{
  "num_attention_heads": 2,
  "num_key_value_heads": 2,
  "vocab_size": 2048,
  "norm_eps": 1e-05,
  "rope_theta": 10000.0,
  "init": "uniform",
  "init_std_up": 0.0445,
  "learning_rate": 0.00598,
  "beta1": 0.95,
  "beta2": 0.99,
  "lr_head": 0.0069,
  "warmup_steps": 200,
  "final_lr_fraction": 0.02,
  "doc_mask": true
}
Each number is 128 + 24 x the weight over its row's rms, rounded and kept within 0 to 255. Layers, rows and columns count from 0. The size above them is the row's rms in percent of the matrix's.

# layer 4 attention output (transposed), 192x192, rms 0.206, rows 109-144, columns 0-95
size [125 125 116 121 126 127 130 121 117 131 116 124 119 118 126 119 126 122 122 122 120 122 128 121 126 119 123 131 125 128 122 121 124 121 127 119]
[[163 164 100 134 150 111 124 125 110 108  96  86  80 126 100 137 124 131 116 128 150 133 108 123 145 120 123 121 126 153  92 152 157 116 151  98 133 132 157 156 214 120 154 122 151 122 126 109 160 129 120 134 129 120 125 115 111 136 139 147 140 134 128 125 137 125  78 114 138  89 114 135  92  94 123 118 116 176 105 128 150 214 152 174 151 149 152  92 135 156 125 100  92 102  94 117]
 [194 157 130 176 151 151 125 129 151 103 123 141 156 135 125 134 114 157 142 115  79  93 100 145 121 115 149 138 110 128 127 125 147 145 159 149 144  94 105 112 131 161  96 136 132  92 116  83 139 149  97 114 101 132  98 162 163 144  81 154  86 103 130 134  86 127 165 111  98 144 131 142 106 134 162 119 130 125 146  94 170  95 124  89 131 136 118 178 141 123 112 107 108 174 107 113]
 [113 142 142 125 144 140 162 119 168  98 123 141 150 154 148 147 106 162 150 109 111 140 137 109 152 115 103 112 118 106 117 141 108 129 105 128 203 116 139 148 120 128 106 115 169 120 110 146 104 140 132 117 139 147 134 115 120 162 108 118 105 173 120 139 157 109 128  91 138 170 132 164 158 135 147 148 124 110 106  97 126 135 129 134  97 106 105 160 106 117 144 152  62 115  95 149]
 [104 104 147 146 154 124  91  92 138 129 128 132  92 167 143 155 110 161 132  93 139 104 144 143 116 117 113 143 118 130 117  98 127 135 126 120 122 133 151 143 109 122 111 129 140 118 155  89 116 151 153 192 147 159 132 156  87 109 137  87 170 108 130  94 182 127 116 134 173 120  99 129 142 101 134 137 102 119 146 147 128 113 106 129 130 113  93 113 122 173 128 109 143 130 143 105]
 [117 160  90  84 129 106 139 155 113 165 108 169 145 107 113 134 127 107 151  82 108 125 163 133 155  83 129 134 127 108 106 122 149 109 156 125 143 138 107 145 154 150 111  97 130 159 152 140 153 129 116 126 109 146 148 109 126 163 130 116 144 104 115 126 165  94  95 127 146 135 144 191 118 194 146 193  89 130 134 118 146 118 158 130 130 116 125 130 182 125  87 108 129 116 104 117]
 [127 117 152 134 122 114 144 164 121  93 148 134 124 135 126 118 157  99 139 134 118 119 135 131 119 128 133 127  90  86 113 129 153  90 155 126 118 151 135 121 158 118 141 110 123  89 114 123 122 119 157 152 126 123 122 127 116 108 162 118 174 132 109 172 149 140 125 117 109 140  99 163 167 145 121 109 121 103 108  90 113 122 145 166 116 137 142 151 123 125 106 136 128 127 175 108]
 [121 124  92  71  87 100 165 115 142 129 134  93 143 166 100 182 103 154 163 135 165 151 147 153 119 141 106 122 145 159  71 129 187 112 130 129 107 133 153 189 126 131  72 126 119 144 129 134 145 110 120 144  98 148 113 124 161 147  80 120 182 119 109 132 120 140 157 151 135 133 115 120 129 156 104 106 131 137  95  91 117 146 145  66  91 134 128 133 107 128 114 127 127 122 166 133]
 [124 109 119 116  92  98 154 130 113 152 138 129  95 124 106 125  93 130 130 111 112 123 151 120 109 132 149 112 109 161 150 147 148  71 156  93 158 129  93 149 107 133 197 176 137 164  88 156 143  88 149 149 113  93 135 154 177 106 133 112 140 142 137  82 149  89 103 142 127 161 143 148  95  98 132 133 130 116 162  77 144 136 125 103 175  99  90 144 142 137 151 153 136 121 144 141]
 [114  89 162 114 113 152 142 136 154 123 108 136 111 134 131 110 121 100  89 101 121 101 103 132 132 130 176 100 171 105 122 168 157 126 153 143  91 138 170 114  72 168 120 167  87  92  85 149 132 161 143 110 160  88 114 109 143  91 121 103 139 115 140 124 111  91 103 108 168  79 144 137 124 151 157 110 168 146 100 110 107 138 110 127 114 127 154 104 156 115 161 134 134 109 119 116]
 [146 110 124 113  93 120 124 142  58  95 109 120 133  98 135 140  91  92 127 156 145 129 133 109  82 150 118 137 136 124 144 129 174 120 130 118 129 121 105 168 124 130 118 152 154 137 154 122 170 170 122 116 100 101 141 119 137 143 117 119 129 157 131 171 119 182 107 132 130 136 113 129  84 134 145 121 151  90 114 126 123 150 127 133 106 130 130 148 123 200  96  96 158 181 120  99]
 [114 160  98 104 130  50  92  67 123 116 107 120 129 108 112  92 126 129  97 112 141 144 127 154 130 162 135 129 147 128 110 155 167  92 113 116 133 159 110 121 163 101 125 144 126 134 138 167 165 153 108 132 122 176 137 155 126 122 144 101 124 163 171 155  93 121 145 131  94 164 112 121 152 132 157 109 171 148 133 150 137  99 186 173 142 137 112 115 141 123 140 159 153 173 106 121]
 [ 56 110 132 112 156 152 122 120 119 123 114 118  99 106 100 130 121 130 147 112 149 130 119 173 104 176 160 156  92 128 117 108  96 105 174 167 103 133 131  93 174  83 114 139 118 144 134 129 138 166 137 138 127  89 123 148 136 143 160 134 113 134 152 145  89 110  89 114 107 122 109 108 133 145 151 136 153  95 148 105 130 160  88 118 142 134 125 151 123 125 108 132 123 126 145 138]
 [159 150 116 127 142 102  96 155 142 141 109 109  79 138 186 122 138 100 110 146 103 142 121 131 148 138 123 143 138 114 119  91 127 134 102 128 140 119  98 180 115 101 101 109 130 143 132 166 105 142 128 113 114 128 104 148 120 152 145 105 138 136 130 146 103 116  79 135 109 156 125 125  67 116 111 177  94 135 154 127 151 132 157 135 124  98 155 110 126 110 111  99 152 130 125 150]
 [ 92  88 110 127 136 142 166 102 158 137  96 129 107 125 125  98 114 114 145 155 114 149 121 142 128 127 128 133 168 102 146 138 155 131 136 144 115 137 120 106 149  91 114 140 156 158 137 103 164 116  85 147  89 139  90 112 163 135 105 138 117 179 146  63 149 186 143  91 126 158  60 126 108 122 140  78 108 128 130 152 124 107 129 181 157 104 120 128 128 110 116 114  94  86 139  67]
 [102  85 134 173 138 109 129 132 121 137 107 130 123 139 154 100 157 161 156 158 117 144 113 150 132 112  91 122 111  97 150 108 154 113 117 133 128 127 113 117 175 148 139 119 122 109 147 101 146  92 132 102  70  84 124 152 119 100 150 131 114  98 137 107 125 147 120 136 179 147 118 106 165 132 116  73 157 152 109 106  84 125 119 129 115 100 131 130 167 154 135 120 109 186 110 187]
 [121  98 143  99 117 125 111 141 116 141 147 157 138 161  82 140 123 123 148 134 125 136 137 136 132 105 150  97 143 147 116 102 151 112 112 138 128 165 104 117 152 102 104 111 107 135 150 135 123 125 142 142 123 116 123 132 107 158 129  93  78  83 108 151 129 136 131 112 127 106 178 137 102 100 118 147  96 119 144 134 139 128 147 136 145 139 177 107 170 139 119 148 138 130 122  70]
 [131 144 105  93 117 153 170 148 135  91  99 147 134 146 106 116  98 139 138  78  78  98  92 146 133 169 161  96 144  93 160 125 122 155 101 156 104 190 141 128 100 103 127 143 114 130 111 133 154  98 133 140 105 109 123  73  95  91 158 109 106 126 103 120 110 121  83 117  95 177 132 101  65 110 114 137 155 131 142 151  87 127 131 143 135  99 103 126 158 120 139 173 123 121 117 148]
 [143 138 116 137 151 128  99 145 156  83 127 100 138 152 170 137  80 126 151 139 133 125 107 133 126 152 132 102 133 113 101 121 113 118 131 163 142  99 101 134  89 140 178 161 176 151 117 134 164  99 153 116 170 124 133 159 104 124 138 135  99 131 154 120 137 135 127  88 118 137  96  71 177 128  98 104 112 140  88 144  91 131 143 133 102 119 156 128 172 120 126 117 118  82 147 154]
 [147 107 114 142 101 118 110 155  94 111 157 123 108 155 116 134 109 129  97 131 126 114 108 114 138 192 126 121 124 100 173  92 105  77 144 118 154 141 138 155 130 135 138 159 136 140 131 148  93 124 101 136 147 119 122 166 151 120 149 145 158 128 111 128 138 115 152 122 152 125 140 147 137 102 124 100 115 149 135 135 105 120 107 110 108 117 122 149 150 166 115 177 121 162 122  99]
 [169 151 132 152 121 133 122 133 134 169 166 121 139 126  94 125 160  74 133 116 180 142 122 117  87  92  81 120 166 117 163 144 109  88 165 104 109 126  79 136 128  98 153 118 150 131 130 142 112 149  82 123  86  77 138 133 120 150 158 107 116 131 118 143  96 117 165 193 109 124 105 151 167 138 101 158  90 136  94 137 107 120 162 127  82 136 104 110 166 114 182 105 135 122 138 147]
 [114 157 114 167 145  98 163 151 115 107 140 112 206 125 200 122 112 116 151 103 142 121 148 151 112 145 126 114 127 109 126 168 130 113  87  91  83 153 175 133 149 156  93 115 124 139 117  87 125 139 109 108 133 130 118 110 121 132 135  93 133 147 144 104 128 126 108 132 118  94 128 132  96  93 107 135 115 136 144 139 125 134 118  81 120 138 168 117 166 139 146  88 173 131 153 115]
 [ 83 129 130 170 145 122 154 116 144 121 139 155 128 120 180 140 139 152  87 125 138 137 113 119 103 127 146 120 146 123 130 167 164 108 156 154 111 123 137 196 105 151 123 151 124 102 144 107 127 130  91 116 143 114 108 114 181 125 144 123 121 143 121 128 131 135 134 130 118 127 138 177 146 126 127 173 156 118  99  93 116  95 212 161 140 142 147 116 143 102 124 154 116 107 115 126]
 [136 110 105 111 175 144 129 156 114 120 122 148 122 163 156 136 117  85 150 112 113 102 124 150 114  94 151 111 121 137 163 135 145 110 164 102 166 106 137 134 108 162  92 131 127  93 125 120  86 135 105 118 151  90 155 105 168 129 125 140 137 127 100  65  96 145 115 133 112 164 145 142 128 115 134 107 106 133 114 129 126 100 154 158 172 118 161 155 115 144 135 149 169 135 138 151]
 [170 125 140 152  84 165  93 132  83 143 101 149  96 156 125 121  74 114 145  99 175 116 116 120 139 176 124 137 122 119 108 174 112 136 155 139  99 115 127 111 112 121 101 148 149 125 164 154 112 116 147 156 123 128  47 148 131 133 156 152 131 148 142 130 109 122 117  86 108 154 136 122 150 133 149 112 143 127  97 125 111 196 109 118 114 127 128 166 108 132 115 137 156 154 124 132]
 [140 105 154 142 143 134  99 147 140 118 148 154 146 112 113  96 152 126 133 135 132 127 153 126 101 103 139 135 166 137 119 103 126 123 178 131 168 202  96 146 103 138  98 145 134 150 114  85 125 105 136 134 114 146 136  80 125 155 175 109  86 170 144 123 100 155 125 189 149 104 135  99 133 157 137 117 145 147 126 178 138 138  97 171 119  71 141 126 110 122 142  90 120 135 152 129]
 [125 161 147 118 128 150 134 160 126 123 136 124 133 120 147 109 157 121 151 116 106 100 101 131 128 134 127  96 135 111  60 141 142 120 121 106 174 111 125 165 147 117 168 104  99 124 106 148 165 167 162 102  71 123 101 154 130 149 169 140 146 100 148 117 126 154 111 149 104 127 158 101 127  93 147 109 143 100 141 130 147 151 131 125 100 131 131 114 114 144 155 106 133 119  98 130]
 [149 131 108  97 169  99  97 130 138 114 101 167 145 133 103 121 126  99 141 120 139 127 105 136 106 119 114 159 142 125 133 125 133 133 110 141 150 133  84 129 117 174 130  95 105 138 137  81 153  96 154 118 134 127  86 123 176  83 111 112  89 138 129 110 124 185 171 138 144 112 170 101 172 128 136 179 125 119  84 151 119 140 106 104 128 126  77  64  61 149 126 115 148 132 127 139]
 [123 102  95 182 141 117 119 130 133 183 142 103 134 109 107 132 141 120 128 178 121  89 136 117 130  62 109 130  73  85 119 135 136 107  84 150 112 136 140 159 102 125 168 127 123 128 117 147  89 163 169 158 151 103 127 127 130 103 119 103 105 122 116 115 104 126 198 155 153 166 135 133  86  99 162 110 163 134 134 112 109 164 157 118 110 124 126 105 138 133 133 125 182  93 178 144]
 [105 147 135 165  98 142 180 166 162 146 124 146 167 137  99 102 115 133 126 155 105 106 156 177 140 164 157 129 132 122 115 134 152 166 153 106 123 155 117 135 136 146 172 136 156 133 135 123 122  99 130 139  99 113 133 141 155 138 142 150 113 140 103 147 143 155 168  93 108 107 160 110 136 130 133 105 142 116 132 115 140 112 116 135 189 142 123 127  69  77 117 112 129 142 112 129]
 [136 114 140 130 132 113 151 131  70 115 123 133 114 113  88 156 167 139  97 118 116 134 140 174 136 117 186 135 134 154  78  92  53 118 105 156 119 140 141 110 110 160 109 107 108 113 136 164 159 126 193 139 128 108 128 172 142 132 109 141 106 149 118 149 170 112 133 167 100 125 115 184 145 129 103 116 125 105 128 129 181 151 144 128 126 141 135 135 133 112 149 102 132 116 146 129]
 [117  90 124  86 117 125 124 137 155 149  89 123 158 159 148 114 169 175 171 150 120 110 124 118 118 134 131 102 134 105 104 157 133 108 125 166 150  37 110 113 120 110 152 164 115 109 134 153 124  95 146 116 143 149 136 119 125 146 136 140 129 171 140 142 189  90 186 138 136 124 135 112 146 138 115 170 140 132 169 135 154 118  92 119 150 121 147 170 135 133 117 133  75 107 148  93]
 [122 135 173  99 184 108 104 108 103 157 127 125 126 148 128  95 122 153 150 140 167 106 136 118 167 149 167 153 143 119 150 133 136  96 135 141 164 166 135  97  93 147 143 155 160  52 147  95 135 143 137 136 148 140  78 124 141 154 147 107 148 135 139 185 101 136 123 110 199 148  94 124  95 155 108 134 134 135 131  99 134 119 164 138 173 113 148 180 106 168 168 121 155 120 111 183]
 [144  92 107 130 136 123  85 115 132 137 161 135 152 165 134  80 102 187 152 122 162 147 114 108 127 132 101 140 149 126  70 149 177 119 135 113 110 113  98 108 155  95 183 152 116 133 125 105 147 122 105 147 163  82 114 131 126 122 120  94 123 122 129 181  96 132 133 111 110 122 104 130 116 127 119 117 145 151 139 136 133 101 112 127 126 115  80 132 133  76  51 144 106 147 144 112]
 [112 144 139 118 109  93 112 110 150 116 160  98 102 104 148 157 162 147 146 126 145  91 131 127 101  96 158 143 129 187 122 106 131 100 116 131 124 145 146 112 104 144 140 157 129 149 120 116 137  89 104 119 136 139  89 148 108 145 117 139 112 131 130 134 154 155  90 144 136 182 206 103 118  67 141 104 106 119  86 129  99 111 107 105 146 187 112 128 134 142  76  97  98 159  90 135]
 [160 110 146 131  70 121 134 118 171 111 146 156 150 188 203 107 159 102  85 125 149 119 168 150 130 100 104 107 126 100 131 119 100 111  96  99 126 135  85 117 124 142 143 155 130 139  98 143 114  75 139 114 129 130 162 149 140  99  83 119 128 142 155 170 146 106  97 130 108 110  92 127 132 130 115 168 101  49 125 133 147 155 127 168 139 133 170 145 125 104 109 134 160 143 110 137]
 [126 110 140 143 122 107 127 133 117 105 180 151 149 144 104 150 115 142 131 142  97 125 137 170 149 133 140  95 106  93  98 164 135 124 113 141 146 115 100 105 125  98 113 118 132 136 117 121  92 168 146 118 142 128 100  79 111 126 102 117  93 102 160  98 170 163  89 151 129 132 145 148 116 138 140 150 129 152 123  90 138 160 125 107 108 125 118 142  91 136 157 159 160 125  96 147]]
# layer 4 attention value, 192x192, rms 0.249, rows 110-145, columns 0-95
size [130 117 123 124 134 133 124 120 129 121 127 121 123 128 124 129 127 126 130 125 122 132 123 136 122 129 132 127 130 126 123 125 125 129 124 125]
[[135 128 138 133 127 119 108 120 161 113 125 155 158 143 106 130 119 112 129  96  86 121 109 160 135 139 207 127  89 111 131 139 161  95 108 126 120  62  72 142 108 125 133 145 159 112 156 109 114 139 103 109  90  87 122 146 120 114 138 119 112  96 126 139  93 136 182 110  86 121 110 160 124 107 171  94  89 107 121 124 169  99 113  84 141 118 128 183 133 155 111  88 133 138  96 141]
 [100 139 118 127 171 145 134  99 143 119 109 120 148 154 148 139 118 151 132 133 113 122 138 119 148 156  92 148 113 115 100 134 106 134  77 128 146 117 119 151 110 150  91 133 138  99 116 143  93 132 135 117 116 141 117 130 112 164  91 128 159 166 117 161 133 138 147 129 123 131 138 155 142 125 122 128 122 148 116  64 132 136 129 158 132 132 115 144 100 111 150 147 123 101 117 173]
 [ 98  75 112 167 122 121  96 106 148 148 128 111  78 175 144 128 126 152 112 111 120 119 145 152 126 118 133 158  93 147 114 103 136 132 148 108 113 128 158 128  95 134 136 135 139 146 138 101 107 164 175 156 100 145 155 155 124 132 132  84 159 116 141  90 167 119 117 155 141 124 108 125 132  92 173 132 113 123 137 130 120 113 100 118 101 121 136 113 170 146  95 117 145 107 158 153]
 [ 99 143 106  85 111 127 158 160 106 134 155 156 110 120 139 129 161 128 140  92  87 124 148 139 140 105 128 159 117  79 105 116 139 147 143 119 174 134 113 112 141 103 110  98 130 154 158 111 150 112 125 134 113 129 111 116 141 136 134  93 174 129 172 145 153  97  79 143 175 145 131 180  95 171 129 193  81 138 115 134 134 105 158 154 109 129 155 110 163 111  91 157 149 123  77 127]
 [149 126 150 151 109  81 125 163 139 110 139 156 147 123 124 133 162 117 139 109 125  99 145 169 108 140 118 125  92  98 143 141 185 126 142 110 116 111 109 139 148 114 134 115 124 108 175 143 137 105 162 123 146 140  79 125  94 125 138 107 168 179 119 129 134 119 122 121 128  85 113 142 152 128 112 114 143 114 132 120  76 152 166 149  91 141 159 142 146 114 124 121 101 107 181 128]
 [145 126 106  67  86 114 133 105 118 135 122 115 125 148 125 154  89 150 134 125 160 166 152 152 135 117  90 146 128 165  43 132 163 123 119 116 100 157 159 163 115  97  93  74 110 130 135 135 145 143 126 148 102 159 104 147 160 133  80 117 148 130 130 132 123 132 128 122 106 136 137 149 149  99 122 125 166 140  80 103 130 166 173  65 132 136 156 142 131 104  97 122 102 130 157 117]
 [147  96 111 134 100 102 155 137 120 160 170 142 104 134 115 169  72 124 135  97 118 135 116  87 106 153 150 121 120 152 146 127 138 102 124 110 130 123 105 124 105 160 169 154  79 138  76  88 119  92 140 145 100 118 201 132 137 143 145 141 122 134 183 140 154 151 127 129 171 147 139 171 100 117  79 155 151 142 152 116 129 121 122 121 161  98 119 143 141 162 142 149 118 123 130 150]
 [109  66 166 123 121 151 114 134 143 128 123  95  85 160 105 119 132  98 113  94 134 112 116  93 116  99 149 113 154 127 154 202 126 123 141 149 117 131 155 118  84 162 111 138 111  92 134 163 110 140 134  71 140 120 110 117 168  88 150 114 130 148 119 128 121  85 111 109 171 130 136 128 127 133 127 143 138 145  87 121 119 153 110 142 125 112 120  99 171 130 194 151 149 138 150 110]
 [155 127 111 125 118 154 118 128  89 114 149 162 139  90 145 161 112 112 122 134 159 152  90 126  63 124 120 141 111 120 155 120 168 150 100 153 138 138 123 154 123 149 137 112 154 130 116 149 130 167 128 162 107 141 132 111 160 125 115 120 139 171 142 149 127 179 101 144 110 135 106 153 103 131 144 141 147 102 103 105 108 125 139 148 134 118 134 124  93 168  83  97 159 153 139  98]
 [ 99 175 117 107 144  93 127  92 102 124 121 106 126  89 129  74 142 121 126 112 150 164 135 157 156 153 175 119 136 129 124 189 189 125 106  91  90 156 142 131 183 143 150 175 120 144 109 171 143 146 110 155 123 144 116 126 106 133 110 107 103 119 143 137 124  87 110 129 130 134 155 135 137 137 110 110 160 172 126 143 147 104 188 136 165 124 142 113 126 143 137 146 130 149 110  92]
 [ 84 127 133 119 167 165 128 159 123 151  94 120 109 111 108 124 101 117 138 118 155 128  92 179 125 169 161 127 121 138 164 151 122 144 146 168 114 120 114  81 160 135 139 129  97 139 123 148 138 167 164 114 112  95 121 139 109 127 137 136 144 135 140 141 138 122 105 139 106 142 119 121 152 129 122 148 142 116 143 128  94 194 114 115 130 131 113 127  92 158 117 126 153 145 153 132]
 [130 134 134 105 160 114 103 127 128 154 131 115  81 135 153 153 160 119 111 113 133 128 101 136 161 112 129 130 136 116  92  94 122 108  98 104 140 149  97 145 100 113 145  95 116 158 123 156 117 124 137 122 101 122 135 180 114 174  92 124 156 124  87 138  59 107  96 137  68 131 123 129 100 127 156 153 121 146 119 131 152 139 136 149 158  86 130 138 142 118 125 108 154 148 148 159]
 [101  90 140  94 129 130 148  89 137 128 141 125 105 145 118 117 102 122 162 157 128  97 112 112 114 110 115 139 143 128 121 117 123 125 118 129 145 147 128  95 151  60  92 144 189 122 136 140 136 136 120 151  85 139 137 134 138 141 153 155 107 157 148  77 143 167 138  63 135 159 114 156  99 138 151 105 126  95 148 161 136 113 146 112 155 100  98 123 129 122 134 101 131 110 131  94]
 [109  88 160 169 128 131 105  86 115 139  93 150 145 127 153 157 140 138 155 163 131 144 133 138 122 140  82 100  94  87 147 106 137  92  97 156 113 153 125 134 185 131 170 113 136 130 153  99 130  99 100 115  55 124 143 142 131 123 133 136 140  97 150 115 115 138 100 134 178 169  96 144 142 118 119  98 151 164 135 126 109 130 108 136 128 103 150 124 162 142  95 174 101 133 100 165]
 [ 95 134 147 121  80 159 111 159 102 151 158 123 113 160  98 100 113 102 106 164 117 110 139 131 120 109 117 149 129 146 151 129 128 118 132  79 167 153 130 143 190 109 109 102 121 133 154 128 134  99 122 151 130 115 152 154 131 103  83 109  77  94 122 160 132 135 133 123 148 108 123 132  93 119 135 125 105 125 145  98 143 138  83 132 133 116 156 104 162 130  96  98 135 134 108 119]
 [154 123 111 110 114 158 181 100 120  75 142 139 119 144 101 122  93 130 151 107  98 104 127 112 118 179 135 107 158 103 152 137 128 132  93 133 103 173 138 119 126 111 128 132 133 124  87 124 146  97 133 139  88  94 118  89 102 136 150  66  89 153  84 132  83  90 142 142 134 175 154 108  95 119  97 125 137 141 120 127 116 129  99 147 117 118  82 151 156 139 125 162 150 131 100 139]
 [124 117 103  99 112 155  85 116 136 118 166 107 131 158 111 116  96 131 143 120 143 129 122 130 108 158 124 104 112 144  93 129 127 104 125 175 127 105  97 135 105 115 182 140 202 145 128 129 130 140 150 126 145  97 121 145 103  89 148 146 121 135 102 152 137 128 114  77 137 137 132  52 162 163 109 105 146 153  95 159 143  98 118 109  73 129 144 125 148 125 125 128 114  95 156 162]
 [162 126 118 150  97 124 137 141 130 126 118 133 113 174 118  98 114 115 142 127 128  99 118 114 113 165 145 142 156 126 148  79 108  84 147 119 136 142 121 134 126 153 146 152 148 164 129 116 127 104 105 124 147 131  90 120 134 145 140 158 164 156  98 164 172 112 118 149 124 138 153 115 114 117 123 110 128 102 128 132 107 132 118 129  80 117 160 158 153 156  94 181 124 148 126 131]
 [162 142 183 150  72 111 137 112  97 160 129 126 143 115 114 135 164  98 140 126 145 163  91 141 120 112  87  96 179 137 131 148 117 138 158 103 125 115  91 128 108 118 155 110 162 144 139 129 182 165  83 108  95 110 115 149 160 135 140 158 106 147 123 125 131 120 157 153 107 111 128 134 143 158 109 158 127 123  96 146 117 115 146 106  91 142  89 108 109 129 145 137 182 132 167 161]
 [129 138 120 168 175 135 137 144 127 113 177 139 171 127 178 114 111 143 153  89 141 117 135 144  94 133 111 125  99 127 119 125 133  98  92  68 129 143 159 131 134 140  97 129 128 104 100  81 134 130 115 120 115 108 143 106 166 137 142  97 149 103 125 115 114  79 117 110  87 106 117 126 100 104  80 128 139 112 143 167 125 135 138 100 113 139 167  76 130 101 141  92 159 129 149 130]
 [131 113 167 129 139 133 145 112 119 108 154 166 157  86 200  99 129 142 134 127 173 123  86 115 136 126 139 157 136 135 168 169 122 131 151  96 166 133 129 183 121 128  96 117 125  55 187 127  91 121 109 110 135 127 112 140 167  97 149 120 126 114 119 129 135 149 180 129 110 124 144 155 136 119  88 167 153 108 124 137 146 106 191 124 140 153 151 122 144 132 140 173 123  93  91  93]
 [149 131 104 131 155 114 149 164 126  85 123 188 124 188 112 120 116 106 151 121 132 112 130 152 163  69 140 117 130 140 140 140 169 102 158 167 140 167 129 135 113 122  95 149 121  96 109 164 102 119 132 127 148  92 120 126 147 145 156 137 129 160 114  79 132 205 122 134 120 163 141 127 129 136 149 135 117 184  97 155 163  86 163 167 161 153 128 145 113 129 115 122 118 119 125 117]
 [119 146 141 140 110 170 110 137 113 127  93 105 103 168 120 133  68 148 138 107 180 125  85 114 135 144 139 135 143 114 130 155 141 150 110 127 117 141 147 115  97 150 127 152 142  89 152 156 113  98 139 199 128 112  87 151 132 119 134 156  87 163 112 142 104  98 105 129 120 160 135 133 133 112 119 117  98 126  92  90 114 176 159 134 115 146 122 146 109 149 136 139 149 161 127 117]
 [130  94 141 162 146 119  86 139 122 124 122 130 151 121 118  62 124 127 118 151 125 108 171  97 136 152 136 155 149 144 128 104 157 155 160 134 153 168 111 136 116 138 115 107 143 120 134 112 128 102 181 138 107 154 110  79 139 171 172 143 105 137 136 117 109 127 136 142 175 101  98  76 154 151 146 103 154 149 115 160 126 137 139 141 136  79 116 115  99 150 140 124 134 157 128 175]
 [148 136 159  97 141 105 122 141 133 113 114 165 160 125 121 122 144 125 139 147 125 103  77 154 127  90 148 140 153 110 118 136 188 127 106 101 158 117 127 119 163 122 171 110 117 143 106 124 140 145 132 112 135  97 108 136 133 153 121 175 149 123 127 142 109 153 133 131 137 131 157 109 139  77 117 137 137  94 158 129 136 158 144 133  86 148  91 125 144 109 138  90 145 116 108 122]
 [112 140 112 114 154 117  86 125 120 119 121 144 118 135 104 130 109 101 158 131 140 144 162 153 111 107 102 144 119  96 129 145 153 114 111  91 152 159  45 117 120 170 124 107 174 156 154  77 156 107 159 137 139 122 135 133 152  75  92  92  80 144 124 110 144 149 167 123 135 105 175  86 163 131 168 147 141 126 100 116 126 122 110 115 113 129  88  74 109 135 148 129  88 118 131 122]
 [139 114  95 159 133  70 167 162 157 174 158 107 145 119 110 142 124  94 136 152 133 113 143 125 129  93 120 152 107  92 131 142 122 130  90 110 104 147 116 152 107 135 166 117 113 134 100 134 111 163 157 131 151  93  85 135 151  91  86 120 124 123 134  99 103 150 194 127 156 140  88 120  82 100 172  99 139 146 129 126 104 132 144 124  94 109 124 113 137 134 190 168 166 131 170 123]
 [110 141 128 131 110 166 146 149 171 135 156 170 144 126 109 105 164 129 155 120 117  98 152 176 133 165 139 164 151 116 118 129 138 132 139 110 193 128 113 133 148 152 175 162 136 124 121 134 164 120 102 143 114 104 153 148 180 113 130 138 133 166 120 125 129 134 155  90  77 144 155  80 147 147 123 120 167 117 159 125 105 113 154 101 160 147 132 181 103  54 125  99 145 143 124 115]
 [116 122 106 130 120 106 154 145 149 105 151 116 111 100  89 149 139 139  91 143 108 128 145 149 158  95 157 106 156 108 107 119  92 125  95 159  85 137 155 148 110 120  93  94 126 124 141 153 145 110 192 128 101 105 116 190 151 143 114 132  93 150 132 135 199 100 153 166  87 126 125 156 146 122  82  96 104 113 121 152 176 136 114 139  97 129 120 140 106 125 155 126 125 143 125 154]
 [141  99 147 116  89 144 152 138 122 148 139 120 165 160 139 101 134 172 135 118  95 140 125 116 116 121 123 113 150 124  98 156 127  98 123 165 157 103 130 129 116 115 141 133 138 125 126 117 134 104 134 123 128 156 124 113 121 143 124 150 105 143 157 193 184 140 157 149 131 109 130 112 137 118 103 168 129 164 194 127 104 121  59 124 169 114 137 170 139 135 150  84  74 147 166 104]
 [128 109 105  96 171 137 111 121  99 169 130 128 118 166 124 141 120 165 160 118 181 112 142 116 132 124 155 169 145 125 124 129 160  90 142 111 123 149 147 127  91 132 150 154 127  73 180 101 148 126 123 146 131 128  91 140 118 114 138 137 162 128 143 164 138 131 129 122 153 146  98  95 102 143 128 149 147  87 113  84 133 133 183 124 135 123 174 150 123 141 155 113 131 140 143 179]
 [121  99 136 123 117 121 112 101 154 151 136 121 164 149 133  88 126 161 149 108 125 141 116  85  79 134 107 134 135 123  81 146 146 133 150 145 109 111  86 109 149 109 158 185 122 163 153 122 131 111 116 117 178 103 105 149 153 125 117 103 128 118 154 127 116 105 113 140 141 136  98 131 130 113 131 134 157 123 106 135 135 131 124  93 133 126 112 147 120  66  55 139 106 105 179 125]
 [122 117 153 135  97 131 120 109 199 134 141 112 124 105 119 154 154 132 149 132 166  87 156 127 146 133 176 136 116 169 156  88 173 120 137 128 132 155 141 159  89 137  95 133 152 149 118  51 146 119 116 147 154 169 104 145 113 131 115 132 132 123 131 124 154 114 101 111 138 176 167 131 129  89 104  90 119  74 101 119 152 101 102 116 152 155  82 120 160 120 103 102 100 154  95 143]
 [136 109 144 136  92 130 115 128 147  99 186 145 158 167 187 114 154 129  81 101 176 147 159 126 110 126 107  99 114 105 137  88 111  94 107 100 154 144 100 136 103 157 130 163 110 144 121 133 112  93 108  94 127 120 148 159  98  93 135 104 129 142 146 179 130 166 101 152 111 109  91 149 120 134 114 149 117 103 116 168 130 145 125 163  93 126 158 119  94  88 151 119 144 126  89  96]
 [139 168 147 143 116 103 109 105 144 132 130 140 146 131 142 203 106 167 102 143 161 126 143 176 128 107 198 116  92 111 117 164 145 143 112 156 141 140 104 111 142 102 105  95 147 145 144 121  86 169 150 122 113 116 150 116 140  94 129 121 110 107 119 103 146 136 134 178 146 125 125 130  68 151 140 126 138 156 115  88 126 160 105 123 128 129 105 170 113 111 138 149 152 168  82 126]
 [154 130  98 122 129 148 117 101 114 140  94 125 162 126 161 112 122 115  96 145 147  87 131 132 136 112 109 142 156  99 132 100  87 115  88  98 126 117  94 115 129 181 125 118 128 104 146 141 139 194 132  90 158 154 116  92 158 129 101 134 155 110 132 125 130 101 170 122  86 126 107 148  90 175 146 156  79 127 109  90 133 145 135 153 112 158 133 148 152 152 143 110 101 111 142 140]]